config.toml
n_layer = 15
d_model = 384
n_head = 3
n_kv_head = 3
head_dim = 128
d_mlp = 1536
vocab_size = 32000
activation = "swiglu"
norm = "rmsnorm"
norm_place = "pre"
norm_eps = 1e-06
positions = "rope"
rope_base = 10000.0
rope_fraction = 1.0
qk_norm = false
attn_scale = 0.0884
bias = "none"
tie_embeddings = false
parallel_block = false
init = "uniform"
init_std_qkv = 0.0254
init_std_o = 0.0315
init_std_up = 0.0363
init_std_down = 0.0363
optimizer = "soap_variant"
lr = 0.00984
lr_mult_qkv = 0.5
lr_mult_o = 1.26
lr_head = 0.00609
grad_clip = 0.5
warmup_steps = 200
schedule = "wsd"
decay_fraction = 1.0
decay_shape = "linear"
final_lr_fraction = 0.0
batch_tokens = 131072
seq_len = 512
doc_mask = true
train_tokens = 503200000
steps = 3840
dataset = "wikipedia_en"
Each number is 128 + 24 x the weight over its row's rms, rounded and kept within 0 to 255. Layers, rows and columns count from 0. Numbers have three digits each. The size before them is the row's rms in percent of the matrix's.

# up: layer 7 MLP up, 1536x384, rms 0.0361, rows 1346-1369, columns 0-191
# down: layer 7 MLP down (transposed), 1536x384, rms 0.0363, rows 1346-1369, columns 0-191
# gate: layer 7 MLP gate, 1536x384, rms 0.0365, rows 1347-1370, columns 0-191
up1346 094:153121117130130123116112107141099129148124115111119122083150119150132104116127169136068115142132104106114101090087150131122114112104131114107153137125127142113116100138119106125131154143100116109140142101114104117106112106136133109081135151161162121117132153129136116146108120149155132129078076158178135141141130146121144179132120123174139074091084162144108086143122188127123077152175166098113111134130124115115122105096075166128147137154143083126108119127114115107171146153150155125121112109125107130098110117124147117100132085177143163140150129110130111091132106101153170133
down1346 098:106108178130109090116124114141164123121141150143105112113140165091124139110109126122136124106177121104142124167112189118133161091146136118108143087088128134121096140126144106138194158125117086178085155147139120138109095127121119118126156113129138153104107112092070138110142101095124127133148135105133137165141140140106123141110100114172141141120094128126141142085128143149095144101120118155118064115098118161168121165111086130140162126153132167170129140128127136109122158104154107145147098129131098100136137094156096121095142139113140149182136144126178108121143071113132158170
gate1347 100:125117117120093115103146125160135092114179113157178119099128150114133173122078115122141146126149138161131095104119176129117137174084129147136140173136177100073115120150105115156156101178085096144108165127113165168139163112126124132110130146116127087089116154092136129092126094139133153149158086121120126176114126141107148150081168147117139145123102137150124110135140150144131136089164108122125104144103119169143113135119168160148092115126117137156096106157147142097132136105110138097100118095116145138125103157087109135152151132157154122164119119172110139164140124143148136142
up1347 103:115140148126103119137082128102124151156144089119137159083166102143129095110116158129150108118105143087116108165129106103132151127132135096083144125096114132112142152158106156106102144109154120124157115114113104150175133116121087101105093100129147073139115120123127141168144130137150116119072168080120166100132096133114151152141153093107142126091137110125112109150133150160140097099104142148116133145146118103136128180148129173157129139130137117138144160118118150119139140129160101185115115158113146147125118091142091113125137108081113173126093106101130109120078125157127108170
down1347 100:153169104091113116076136134136162119100110109138088097132125119072116139133165150105094126105167141210135115123100161150103137147132147132168104115105158101143097113113125179168120137131120142123111149148152139106133138126125121174106141114120136093109148165133153105126136126151131163084181140132114115128104140152119126097094125129183147123129088144109136112112136129110148141124121088153149142157138138113125141122127125125161100079126129132105120140084141151128160170122118099115129116109130160099118146143129145107142131137134098154153108134083107131102135184181134110112
gate1348 101:104123150116096093123095145143118140107113080124176130095121140101153113124134120116126093131095141111138155104139129115111089179115120123115155122084124139105143149134107154175142117100122156177126156123117127169129149108168156126127091125128101128081130124139088136078134126153118141133167120178159088092114119119106137147149131137155124166090079125131144131157138111166134154125115166153132090144113125107082135107102124140141115144097118143145094135120115180130116078127124107123083174161110140104120132157111165116089137108157137125142107110131129078115111093120127148091
up1348 106:100130125190172140109115102168104133142098136141127104102164167147116128114148128127137158122107107136110147116142153130136130135123139139151138128158128110142157128144175122134107146134138148108132092138141148144120160131106105178140118143170180081124124090124173133147152199160156123104139089087132098145096129097139135120092138123093136135143111104101147137093100130134127121127177095097139117113097145092117126131058101122146126106112134129132124126131141132141116118125143119091124120183171113158104116127074076156118107122137134093131102124128130152140166130107137113124
down1348 100:129101151121164143092116104175190102102126152139120125140113124114107125125162141091151147131130133084138141124129185136112103165144102160108158117150130126143130090167123109113116072071135126132147132158135124113118108139144164136125137123118128141122133090121144121108138141186104089159140140127136128152152103109145100108138119115145112134202142155128144156130125107154170127079108126144141187171121182144136142106084168113115156129091129145111132150173131170152150088105110185162111112140099149130136125110166143108104183154144149121111147127139141119139177094147145156125
gate1349 101:102146129100134092133147145114132130134117116127159131143102133151136114132096137133152143182087123154132168104151117124142120147106111155147126096146123091099148132115137138132102150129112149141130134110117124104110162090136166120115135129118163132125092093176092122128108150160144105127175091120123119147136113134124169189148152102094125137100134137120141121136142144158137104150113138095183139155177131120076157144144080103169134099135131175128107190103102160080117155129145101131084149141137135144137129138089131140128100149184149147108114113123109119133145111138138143158
up1349 102:119123138134101144123134081154135185129145140121150096106133148134124164096095120152067164110163147085136085140105126155146099114132148123136087113140159093153135150112120113127126152093129133110158135084112103114098120126118139142132115132142123113128125091100145158120130132187106138115090093122131109109136172163134117125135128125140119147117090102173163100171122099118156116163106098145167156176118127128112140138107106103130173129141135107076106144136096104139115078121105183114082105108107111077124111126114144119122149140103173145099149110129152103160106142114144155146
down1349 097:130165071116106168100168147115170136125121141108076107127134118123143081071120116127132131150096106107116107137159105159124097157167133128137098168124138121080090142107163130114144160141138141122167105136108138118128186132133161096145133100141115090127142121175153160115135084157135094154102129130161161099110130123146121147149123105140134134093123156146112188122134069165127091141109174098146107120130178121108129134140101154165147119143121129097127128121130135105140117133141127153106198130132100109156132178134138106111133166159152134120150138164130093139140194125154115130
gate1350 106:106158075115153105125108142120126187148117152143133144162115121157157112147103114160154164099135144158126133135118130136136161137147132138131101130167121101130112076154145126083094116139147087162115152162173106146117182082127151125098126149108122141137173143162150099120100150149130098179145080118145128139171148133109140071086163125140156151095144118141133099150109163158096107161155115164134071093135106134122122131118149144115115137089134130106115153092144164110140101100155127143137160112118123134134113147134133119151120132117121124109107080124144125142131103148139138113
up1350 103:129125117102142161114124153128087160163121123154077157185140136176177116126096131132123123162131117134116144099134118128128143158176138171158130176137096110135141109141124082120120122129190099171146116129099132099118148081141128132117130168125132130169096124136152100124151146124101193128144129157122128145135160155121118070111100131127145125131140126126159117153153182123107096153102123089119097124133107150184091110128157096151144140118116114100093094150120133085099142133146150123145140151153120079127148185110147125116137146103126103121123098110129091115125116179124152088
down1350 101:091120143137142077112133096115106086151130111149125119100111122114144137097110118116109152126142153098090111097135124130112190122120138140143146104112125152118094120172079109155095117138145100086130079115138167146140109143089194127136119140143095139148088110098124164164098109135137129092144137099136155155155176079125127123117138094110151110137124103161161163103138106097160170099144102103152140158149138141146109072160147167123164155156147172098153125140161108131114165105086159104121124150197148120088085139132099151089140113126176140142176098128133132171146132125132098120
gate1351 110:150106157159124130153141147178159134155143125171114126156148098106138121163127140138091148145133121134153159110088105084138106175123090132177124114157090155165143135148152115134139128165140088099118136133137128115071084180166126170128145155091126116123199124094120146109146136141139146138112104162129113145113110133182132083118120132094124095120103138151167154131121170124107090102130121141153151146103136134142106091172165121170134140107143135140143124155121145124115158133136117132109101138118113138135170178182133127119105124101103083137131166156161193122125154092160128080
up1351 108:107124126114091156151120137121102178096138099143127124137134086083166117140148154145158150158133160138109186130072142127127106174091086164121133126128125202154115178137171153185140144169142124159114179135133129154123117141125167116132099127139125114107143156139138123097127129115133135116107118124119091133104105122130139140122130121128111082086123146124142128141146125115136118152117138125127126141134128183124117161138071124116138148107151165182119128137130135146136177143139108112170119129159129107174100128157112104138152136113113156101148146158147159105141092139132110098
down1351 110:113135123124146101161132142087146153132099106125143099143141098108133144144124122120128154127107073143130147153125076062102151150119144156146139100158166138103089156158114122154149131164137141140101138187086123138102150167120123104141122122151128133085151121113142158107118118131117143134150133111126135153113065116138152099126092137186158136113118079152130089128117129127122151123118120130123129151143101173145125156129077143128150083142136166157168142128136123149151150146173135128149155072172118118134125123114122160145137107169111131152152108102105147150128128140104128173
gate1352 108:157160109126100106079125139136105112103124136120142080074173137143122158122167150157124141124144090116138107138123128113101115164146138156144183124111154117126091115128131154130146105136127152098129144169100105169122122124065125102092108134119101147129127141120130147120172085135129133134109140137139189137094133087120143118121156117129085143130128107153185124142111121170145125124130130153122157152087148146143133172150137106088157118118093137166173107116110125128113150142138131103140111117107150158130123102095087118124127156141079144135153152129140084141164104174130098153
up1352 110:100158107127109118141122127132144098100127089114140118099124116145142121105137100107145166132155154172167182141138115116107158110079142135117153118156113118151142151085149188142169134145140151138156142104150119155084096110141104116147127150138119142106148170125141088137130083136108145160096114138117131128166145113151128095113135098104099120128162150129148115107116115118132148144123143141132163147092125099092132178144100100133136146154150123167104140162131109128117121131135118129129107134126135153139116134150163179147133103188142163089136130131127109062146112156121135119
down1352 104:138173107147123089121144163151115139154174125139154103119121162137107096126116081131155090139150142146143106144134096140179138116116107144127113146126130102142105119095126166107079153148169125118100117152125132156084097127105127152152129102118133116141115128146160118175146150161125101112097172113096097142134095163168128122114132116187110101208120129131158148132145099153161106154115112155151116123110126109145142134143140136094095162163087061128121107098117119147099122102115101129166135130116125118109123137143112164164138136147154116128102122087138113109125149135116136183
gate1353 099:162120116108090115172144139126141134124140136110102176092124121138160155123194096160090127083138112134106094121079118168092162112159130138120145107101105133138164107150137137100119102132137167214096139095151161171124163114148121132137162161130134151116159148070142107137136108173129155103171162130151163143118113114111095135107096122105104159104112144155172100163152134120131134174141104130114148111085143130082094109134136094146133177115131154124168170164068119158141113129147123106142091130146159129150118132096106130142111101150124130073152155163095145107121105135121112140
up1353 101:141126137136116100143102129113157120126104124143130139147131123120134104106131120132123127156088121147136116094120144174119150121134144128152151156149130135102091070152098083152128134113078116136104135121097118143143101162119141118154099112167134082118140109107146163172130099076123076140129089114125125110122131107134110137102157161107147150153135175124091135093126132124144157108125115125132135159163112098095118091124130125173163144148113104110113146140099090152091103132092063119116156142111146131147137085148137116150107060076148162105111125152085162106130096120172123141
down1353 102:149134150142048099153138143123129150099140098100167156127140129102141130123118125161135107129147156142139110123139085121124116175061162145153118157178181115154114154173117146121147160153170139070128127156109153081079148156124138149156111127144121126141142118124125092132082142096158134184125114122133143124131137111116185136123133139155117141113130142122131130138124136147141114124142160108142121129090143122118148132135132112187083110084136106149114087106140121101120124138129083180151133086144118101128123131140164120105128126112145125133122176145116128129146148122131139122
gate1354 106:102097165092141134089135113126125137122090092108104107100137178159120106128157114087144121133159092121135128119144096115142120128091076107117152096121138140154125131098123164159111106117123169079122099121096112136129154107122097126114122160135079109135123142160100131143129118159150116147128116125130135122175098089167213108158127111125135144148095127145103121093109113108117133122168151173107118105127091144127156140091132098129135085092102138107119094124162128103105126103154141153108151104129117134114139150164171124140121111156177122108136118140101132146088141090092140190
up1354 108:140121080135113126103137121129151143159148159134148136146096117111130139156130132154156162129127092123078155123136132141134111177144148155135087130092121103143118147139193120098134147157148149141139153139136115114156089164143128100133147128133131187152125107095138132128108115124132108123134147102102165068105132115119072140113108161124136148089114138112135155166153161109144177102120078099116132106117146168153125127162111101172118169164170143086099151159139141133147094128113140148130095166120148129102180083122123155130177171151079106134119090150148083118170081142185136130
down1354 099:192154109122105110096151125104143129151133092148122118154109102132143156140126110140106135101109130153119126137142137167100111134117129163114100181122149102142119148126167113102131182157158097152087193138153120128146082123127148103114138100106150103099133124113135135117083127104162128148128123144115137072116106033131114146127114125125155109105149123120127121152141081102133153110129137083110131100130140154100138116143094125139116106131146115081089126175132163141155101115114150112169093180121119131130167102118120160120135120138106089145105102123158108124142112134166159112
gate1355 095:142153153123132130146141142158119176094125136090108143152132148131130101113184143154142109137106105125088103110132132109116092129104172128114131154147089078113082095138173138115091134131154095121130091145170121102117146132102155115124154123118103116102194146115108186144196137143107092108140143161126143120168148146140159136155145178141116148090103153140116157115131143137113132149136100126132140115134080110107054130059117139170121156139155174109123131129129129124130145135153161093140119123148167088131136143098122141113120117109094117116144114095073106172123059117135140126
up1355 097:137112083135093157123130158109103153144113058135129121090129091096153167153133150087161113123150145092097112138154139119129110150142125116133128134155124109163125156154130099143110133089146147125097136120102069161106103079162140105177143112116111151106140148134158077161130123135119153150093102137124146111115137153125110113121123082113134115117128128108152118132118136099070128123120114105115154164099158147136157147134120165095078168144147118136135140152093147148139112118141184129134130151082120122092140150137099116148127122155145093142137106131112089157137143118111110122
down1355 099:150162072151125132112104170099158135149107088134127140151108105113168146120085134053121112126152159099087165143145149141173182146135158152145099137115122096149111180096123117158115082112146128129134124122130090163115128148157136129153118145137117133161147128126150103170098127104117116157108086146129102106156134102130104121143150130110113130116135129121124169097143158168137092131175069141142119108083149188136160165135172102113103117130117157145128172144145174116140125148083152115151153156105183125119142097120150162132115130160140118111149142144117133121167120122125191130
gate1356 093:127134125115149083100144146124135160156158140131120120123140133159117112133108123100166161191133086129111094133154124125143181128142135135140121122157141130129145140130101136105127076170150161159136089183134160103138134138106115177135115098098168087099120125169146170095144105119156122136143104131102121137163141121135139113126101108166140117170145161159163132135142152135132117151157128109176082122137152103089178154125189174126070137109110162130122106120114115127076156089145070150101085100091097120107144155144125098133116098121131169118118103112134124150117138158121140118
up1356 093:145128105171099101092121084097144124113122134134132129109134148154162130121167097098154163110141130125119120086123124139140150103100118128177067126155130150106149126114107124128098089105145113160123098137161100142109128119156142143112151099135103129113162147178116157129171124164150114139149142111090128140141143101100119129115171126136110111152150088125197142145103160123104168144153100126163128140115157154113132132132153157146137146108118149152152143157105116110145179116119112145133099103074119146127114100128116136145146128157131151104137131107143139132141115114117133131
down1356 093:139140128121163136119176118152121144136078120104156151123108131082153109117115157125132138133109143127174102075080122093117132110134140105117137058114169114117122107173124115100109098129146170111135116145127164109151116095136152114116090114117140164146112131127178101167135146131116079097157174125135145160107140109152092082165122101145183105150185093119112097126124128125155154121152146118170142141131143131119156113120132139140139105127139130113123120141182119097156151113098093110118128153149134152108117147164144101153124168078119076181153119147147125103146120124170096128
gate1357 127:127121152139098129114133108120113114128148110103157087108145107157112148106172120123148128144134148088173132133119166134140200129137156183147162131133183166112131102134121109108117122112170135133084093122110105146164132131119134166127141117122084149175077128144103112109113114122093119157086158085131153088106121113108110125144137137108132164153124156131100156124125132179133138125193144143160145129170136132138089160118169136088155170129078121113114092137134131116110117134162141128134164124128176122098120113097138106166137166135130145117092140116109126135116097132118117145
up1357 122:164145141122101109150126140114127122103105143117152152122119107135127190126085115133133101112109137141093105133135105135134167121141124148146167134144108097112131173115114141104119062173141137119123150108131125143106143169127169130139130117167132112100122133101167057101194140130159208147099111121147102093159137146070071154144143165151150156137175127104108092127162117162127152151131155122155137108145135142105141132112140087150124114140108159128099103066155112115097127142150147109146149111157104159111125091142132174111109164111093118143127178090058116130099135123118126103
down1357 108:107096103114156148106108111141101092135174039124119109139165101163099141144130135151128123142178175147164105121134182150110138123112144163131153163146177128125076093140118150122111098138128129116096119140131096120138115107115104165163100093091146146149155159129154122165134106092147123135142113116120124067146109116153135150152144130155143130143124124146128139086143152110118170126165146099131093186136143105100119146135161088097128139128105118149132136128095126113138131132124106122136170156124132103125095116110107094141105196142128146151103140119141154155119091157120129209
gate1358 111:087166134117120104103105151101131176122120121151134152102136144120145136145127180092133149165155118131109153151143105154117117113134111121105095174120130133111117105152146174102103126098166195147091128175141145145162156111118132101154149149068124115135117140118125092087114160169075140145127149138179120126140116102125139108135137149127139151149155134132142154127109186109160087159125138123125106142141157162119128110157120112103130198133155163122158086131134109147088161142134130166166125162138114125130104145123117098142125100166140113069190089110119138134160081141133119106
up1358 108:102134130136072143144141110094103099099111130049093111112150138170070111105112114115166149146126107136161130114140139143146141086147094097112098141151119134142134128112079143129127087131139118130127101170103138114113119144101126159109135180153111137163132144115104108145128127111107147115132119178101090149133121140158159128093135137144136106130083199114128095154130112143107102144103112194107124068144117138173156127123135133149131109148115082098120129108107116119130157145076130149122102108098179171106126112116145135057122126155101145110134104141138113127094152130119149127
down1358 106:153116110136163102132120124125096127120156100156142150123167155100158135172145113187096114102107121084127123122117120140085085134117132096123166119161109143102100090128124151138153063144090124096111167123158095134124120145143077101086161103113134159125131116133146138150135146115129142112134114133128131106141105099130140135145099108131098158167165095112128148133139121120145170121122150111093087174106169135098106145126124098124149100131131171161149143145096127115121073167169096088134093148149168088131143166151126128143130089165098135128108155094114124106125156143151108103
gate1359 107:155159084150127118178145127131116147089125175132123156127138084114134137095103106112137121105136107106125132150078130182139136128074098127172090106136137178128131084147078114131103137114115132147122154142110098067156074133122087174116123108083145132081116180143185097124138128133120115208182110112161130067108071161135118149102090106121135135170118114088135132114121100116167119134131160170137178106136131157125141083157111150128151114117130149112155123154097120111132147107149154151140118096167121123106120138159112085106142175149097137136131142169121122105105135127153148136
up1359 109:109144124146169128132132155144174129105140134129132167137116104138145144140117137104108097131115105125139148118096130169147147155134163101127159160150121155143136125102120126097166095075130151150110131165143130162119122112077124150130138165134109126127141087137115127125124095092119141122127178120130091137153104117137166112133126160104146112119139140128142115121168111110151149157149161114117167148124116102149119109124137133119141098102123164131157110112101146124074113116145133103111118079106113137156138089111171101148103126142135129127166176137103142132112175105160131155
down1359 109:144095134118165156114110132122153109114112110127081131135115130171118124152131093150134112163142135140156103100138109127162108122141113089135161142162092147100122169092188107098134165105145165158125109155129124163118143129098157135117151154135115153137148113132092113133147093111150173091066147109111135121146143140127142131138120159102127139145118148120126111117157107139141132144125119080090097150105134089111136153104120127121124114093127138151150082102081118153100075096094081133138164113142122134142106057125145129127094094132113149106140119112141130129129123113146131144
gate1360 099:110115165100148148130146147120147128115114106145106153117081125099118140110145144086125118171122110104083140114106131099117151096084127157145131147127144155133078139105108171107115077151181148163123119132135089130139135115120137164139107130095111142164139159096146116110167117114131152161117155111083113110164106145117118146123104130140139133127122123158140104097136148134116134133124109178131102138093133136114141173133179115079116144125112125129153140088090123115120133117107111134120140111125145150097123126078141089123133111133121129093134144090118114125101092120128138090
up1360 097:117174162143171124140146125135085099142112153135144085131139113135154087073140114154188130149132122140166100137097111124124149152133177132104152095124171131105133135141142108145123136125122078115127147082132115118115134114145130129109132156136154118108115147148104134130117122130083148147146097176137173118181150128114142136106138142132144165170133109114162157117145143097133211140147150152102094127136095123134122121133095120136129106129157160107154089190150116136110122141199081138108116130154151138110124111174140142132108130128154145136128099114138113133129123129078123104
down1360 097:144139093122126086172084145136139135153141133105159127136114166104161111176077147099182160086138143151158136121147100156136119119138106135117117122132129133121125151109132124108090154084107128136135123134116132137135183157144121156134099116106123112107174125107142122095153139127130119190121138144122138066081142099110100116169167147166134116127121106115147138140136130155126092114142144112179088147094158102160134112129153147151121117116137102133080130138144121161122113082112158129100130163103147142119117146104167169128138133147107105145106171111126117130144116109124145151
gate1361 095:102130109092107138112158123144165141114100171112122086116156122125137142136088096126183133152103118122114165093070158077104128129137161178150127135128148132093116127132103138111114132113079179108141118158158113116123162114064066112116131129131161137115144133118127144147093131087151136111163097104110172082127134105109115101122148136148104095142118109155149194135113126095147127097158120123179150114100109111135139128121105114121140155148173131117096066138140127123093141125086155122142144125118092113139131141139149153147134174139164029141128120132092104131124163130117166134
up1361 094:128164158133097127173148140139115111121100134184133122114142109115096118132118150124086115138145137176082131147088098135136082104121155114155144113158118145109118111075156154157123122110115113111196109110117115152101124155123159126091113113139115109151119122139117134122110148130132114093132106130140069121152139130136155097099154173148168127129142129119148155124110121143120130089108088143111171192144146168053158117165125160143143093094089081122114171147098167136133123177141126107110163123124141091079121134101114118140107123114120178144142124128143130171120136093116118116
down1361 092:076143117109126113128143074114149125146160174131108114119120093164150130142142118146139165101107118095123098093133115125090120149141137124155115119131136178066105139141088116130081117117143149149106134117128147097126123078143116128148144092146101127124167155110125172137110139071150169144168167106139166108149092111086081115132150091110139093113103139153151113124132116140099119144095152087180117129115120092155118116124116130141105170147170126106111095134156118114089154119132124141155133122108118119147123126133143108174147141186119126096163108084127125124131169117123125101
gate1362 096:105147161178087143099137124127150133076089118104119117131123152115117176126140081178151146104142115083096142097104097121102120136129140140105155073088146120155127138148173128146136165107133118101107133103124116172138141152109183140149100089156115149102127147129107140093161114134141121142108095108136155142101146142159096121089146118101165112091135132130091114159164107099093152121134085099106127175137131125149103111092119136097126114128147143106154101117121108118142151139110135150128150096111176155080121132108139127085134139138115141110094111134158134122117175176122143131
up1362 095:078206126118140176119077125130094157129158100091126090151141126114133075150110127143129128132127116141135138141089107131126134065115124133123136127113095143150135127137099147159101104161131113146179147123133152140140109137115143132114157152114137107185148122089111190121140149126092179109112111147109149146122130102166138137134159128123137104146149124139106113111130157153091111160150122145112136094161124135157154129150116141115144113202113143161130147142124190130135140114110124094135157154133131109103142135126177114117120127131144126123105161119080144087130083143119117143
down1362 095:158116120121124123107130119097119141126128142163093139133119115134107123162131153120127108157124123121168141173148094101151149143096142110098097186169142127111139166104109125132076094127119172151098112107103098143107144122123125129150097117108104131103150129129136129137146148157131107146140170149102126163098118142163132170120139156171144155109121150143124127134122166117093094167135140151174105128099126139161104155125100112138118119140130100167138115119129087153144080110146115146194115130073104116160110111143112109117140156116100173156157189125145193106092130108100126128
gate1363 105:126110154161097116135109154123148139121097112121118124095133131095097139096096127059133118124141078122097125142154106124158159126132105110160098161142102085122149113091133098150178099141135137156157154098124133143132109105133145126092110167128082079137110132119123113125108157136167137165138132116132150114119128109143129080110117143134111099099136087123131098118103076159114095129188101148133127056133116111145127097087134149123136138155117162134147105110133134141130119145109120116099156103115103122140142109098143130160161130110084080107114134142129131110115153155178137111
up1363 101:141147140148132149095157179151103143118111106118121142157153128151110140148175180128141116111107135098116160104130112154095149126123110149152172104114158122115145125120151143130097137110111122175085121168143156118106160109095126113142124088093083098134114166100145096080126046120119123096130117153119132051150139109131120133117157121076148130159145184163151158079117123164089115123119087105116130149140146132150120126135129119156141153107118125129102149141121125144159120109152129107129163105152110165118087092149131141188115123164148103151128135170096114175102147128135127157
down1363 100:122139129076097137135118146131111134137115094153131143103181131155146110087181125083166118146151085139129107122154090128153142119113098086125089154154161145102148158133124136132137094117103131107133153140124152156116129093073116112076128144106111122141137106071135089110096153118157104128138135072101117138107124133118182123124101132156139120089161119164124122109110121125146101170126152127140153117122137126156131161124153139147187086132121102120118101146122100156110116158102147086110149122110146128128169151104118120118135134116113089143129135132119150153131128093153060047
gate1364 113:168101147111129116070097100144138092151115085134125140137165101126097150146132144162163110120122109098132120143135125115143132155106131128183095134143129133163156149181153145117166153141156139149128120120138075161127109147144137181090122100113089183141087149130116087140099125100117146129155158098140104106114138125098085118105103101156102157104143138163158065144148133152125186123122121147130150155108154144101138151154077113121116156137145141122075133128163132138163155114169122100143080116125104144136167127080133120146135145117137107116119136107099145146114142164137094144
up1364 108:079108151113124125060115138137109103108131162120126128123159135119134151115109150108137135172146110106111113126114092123124121122114143107153131114143134085080162111155129175144123148157151129095159151156124147152143125140145140085139179126121186111109116146149130094118109151122145141108082110115105176118140127116087123119137134117117118145099152109117154138147132198158074128124075060117140091104094124101090085099165090152154138143131150083107124163118132174119150141126139134114103113159162131125144122071131083157122112138116146120147080151138108104082143139135141118124
down1364 106:121162169112161103182154151139147175194159123119097098119096130167141122155133117183088144133157170137117107148141167133121120104138093134107134112118128165094141093111112090109092121114108121107097131118146140081113163116124131130144109113108166115146159095111121143203164118156129115118127097118145134136092119142173169105135160121127122100150126153155081130108111103105125135188156145148123151165103121159158092130112131122113105110154085094143141133133160124120121189081128151146137166141119132131080098164160101110154117150112108121094130098098149132123111126117123128156
gate1365 104:094113145152114126116126119124145137116120170093154112112144126086125118122146141103101135103099089088114128145084104110132124109161161147131161151128116123124149133137141138126136118131110140104115142169095185094139111164139163107132145110159078166087150135091132156132170136116104138122192109113098114099083147138159118171089112144114122117144097129132084094137182153164156098112108119157141146100109071134153129127137181151134148121170142125124117131104122120145173118131100152112132123129112122118163163092141134175128120130138118140108119165179123177102117118129164145102
up1365 105:083093091119136108166141164100130111115107079135161153128162119112114174118126127100136145127123103124127140108093150108095099113132147131136104174130093112118144129115119152119064147095128117131110146140154122139125113170128099130166155122147125123071154116137133124139130153084123117105122184127137098149131105130161139154085146110147120092099102078119153114118147146129120112137120144147130190119147110163139140164124116111085087157128104129060156072172131105122139151133126128120132120139108110119141146152130153179120125124122105127102101138121150139098116151133143138093
down1365 095:065133150126108147119175149123090123118136171166119099129106117129110111137105095114146151117142118133120168096133107125184138130109170131156111083139135146144154130095139121136114143161121136177146118120120135146148213101149109140069111130104109109143125128113087137093139109125125145121144105083105120142095108155135118117129126091105102119125162091132141127142119137158130108162107151114092124112107145108166092102095100096110169091085097105121079147133121168115149113104142131145136145091115098136127111167119123106132104133123196133121161150103137105124134120097144162163
gate1366 103:106134131124130179115150096152093142121107122114181099127104136077154160142130121112163146069133119119166122120180131168135157113065146147112102108110068136129166115120086133122144119144125141100107135118144091134138111124165120121128157124143109136162100129094077180146146095117111112088098100138120117093092164143153116153142124144143134126152125135130124145106114177106140126162171126137126115121140109117142078117123122147156140123127113116111150153139122142111122166152146148115135098167143101170097141103087145160157093133096154184103127118151097149118117117141118105129
up1366 105:107122102122127136149085071147095167090118113144140088145127086109118164091148135086164157143161121107130127114150124077162130162150119128068141126160112141164112112177114126175150105133115166112133166130118143114128149125172144151128115106139107121106120133087100145116113125095146095149152187118145150126125136109146104158114164101109127110172164118106094112138132123165124123144128159094165144148154127179180158170191124090122134131100129106179129132121134121163146142069129092158143143130119152114107180114138150149111142136116123140130116118129121151146130140130190154160
down1366 099:128123133105091122124110161124136120164188133127118135081114144139161133088146144114136081134120137081144100153158138145144138144145094120128132159136133161142111111087138121152086158130128119131136126186160156085121105103082175090171125153104100115052145110107151106117175095096091120102168113094099120141124126148111166149136136125161155137129146152154095135081113115132122147110139122157127123143098140131118118126091166121102124108083125151184089115108116075094099146139138106095156124136173122158152100124127158151117145161100146124133087141122167113163124117132158137093
gate1367 109:120110137104160141126092116129116143133139128118122130161127160084135131110154156104125140119178161102122055155125118126095104145151137113123088126121116139125123090149159138079121146108123131137132142122128087145125119149106145120126130111149113120139146130142154157124102118136106122124131152088082091090121150159154151162159112137143148159093092139114117102109138154132082118192193140187159152118144122118161165109126108142154155099128104148149126165099116106114136171145095143141121127151121179146137108155140142116145103134094142123128123145116155138092192070132150128161
up1367 105:154140124146135169139115138139111134115130131109132116121140122161148162134115125112143167133111110147134175110157171140094121097149138139124122176104134114118125107104125096102165135085152102108097164113113149149092089157104138134159153142131098135144153121134075106118082149171136110091111106135076118139105086120106165124118104094130087173136092165109145116124047163127157134163157157123126166129121150121150121115111134084190124151057154086113126122159110090137113152095190110086178098158098119105130126122124122102125112133093133109111119138113126150120151114096118137174
down1367 101:152100120139127143130145121159183118123163125149107118141136107119102126095151126109125191123085092121132117154113147071088165099121151094123187137119103118083141130124104149170148120125126090130123127163124132108150119125144079130127074154120151139097125106113134095140120108125136124145114155108126125148082138137134133126092127140136126110150116175141158139166153171155146101180131099115123174120117128106139120106113128145142135136116139094136157138150107145171138109085161130135140180126114110114145155140072143093136133150117125122158108139122162123113099097095148164129
gate1368 104:159137156107167130113138135169131145177162102126097150114134105114153137107118133100094099145088144076158162094148103138097123174152102138162150140154119129084145143102111126144148104138145116151112148136072149129094189099132163127125139118116135160092106154137103117156104183181109167129168154149143155115168130102126110104085148124167145139138128146135124145099094117114142111130125156101123084126130153077104131118115145144179114143147157146142121113091080112137103149159131134160098142135109138152124140099148159134168130144145174095092114114116152125112172121122118124122
up1368 102:113143143120137108132115117120140131112128142146132091089142111115123137133147104146118114086102161148132113086113115121131129130159126160107120156130155125141111144141129100147119109157097153151103133140136118126124145143141125132130131122107120152159093135126116121155124141122143184128110101092104132123156143149156108147151151134088071134156176112079111126143155130146150076137099095117156122133105174164126131091133116136127119114122092106097142125159135101114150135110121202074137093136118162146094109168099137125143102135136140121090144152143133165086095121154122148165
down1368 105:127155150118139137211112094127103113123153148166145078148143144150138125150107135162124080085150115147118100135120130120114119112130125122095174127121150129158113136115146095128089126111113153115127133108106139129141115143124135112131160119177117067122147138150160142126158114105116106127156145122113125146144145162148131147098162142114086132125166173076130132123133122118168152100131135142128118134155171105146141120171115133105142079074122131109135120187176122115170108131089146104163123137117124133149107130112156141139081111120152089111098132145113163131120114157117156121
gate1369 103:156119102135117072123153158149114168128115084153152124139105161161068109120143090083112113145136124129150135098143117146118125115117160099129107121111115135103131121116127110091178134095110067146191142105138157134150138169116146132139102143161141122115128140133123158134130096147131094099089138129156104168145154143119109125138108109110134125149121131116134148081140137161137131151134098146137145094139114138113146115142148133144114108069102135072177133064089145142136109121152099127101157151155120153098141135112144128131132103160171110136126090143177166111126116093101104149
up1369 104:098150121114117120129104072107146091167130108126124143117073097107121127069151137157144173108122154130147086134143130138149149111112122130094142138156157096107104097092106109179162145109101129105136159179144149129136142105135133139120138127144119104160103141170130163124076138081143149097139114134131087135108149105108107165127137162135168140119131129151096118168150106135167141127140177150124148170103159123148156111132150134100153137173100148178158114126127137157118160132123118126128102121152109106140114065113139163109129169116142170126114157121113092125107113113087133101
down1369 100:133103132118158109137117186104121089092109134167147147116108137116114085095134103152123135142159152092099161142114116145150161130142123111107127145165138145115192114124178107108123125125145151093131145120108110131154119146170127162130121095079111087114172103141113143088142150144134143127128095109109126190115153127116181099126149126127083086110106107144132143187140122118169115152139121153088083122128135142113110151100116143137176140104138084104122149136160142085126125130080146144099113132137150108137117112104183119174162112149110123134112163118164163159147090124154142157
gate1370 095:146122160149138177141125088080144105094129087129111129121125089169077085124185178132114110115143154068098139121158119118104139119136178172091093077132129135140133124090122105093168127124126103127105130134127098173129116156129138157140077145119117123178134146136134142097130118108124113088116141117161148119116125143099128132155136122164127105142154123135132123151115112129133165161144152148104131118150088125131119142132094116147121069134152122111116126105125148129154125158159146138104119154162130155156155153127124107102103129115155136137105101091107119133141103091111112174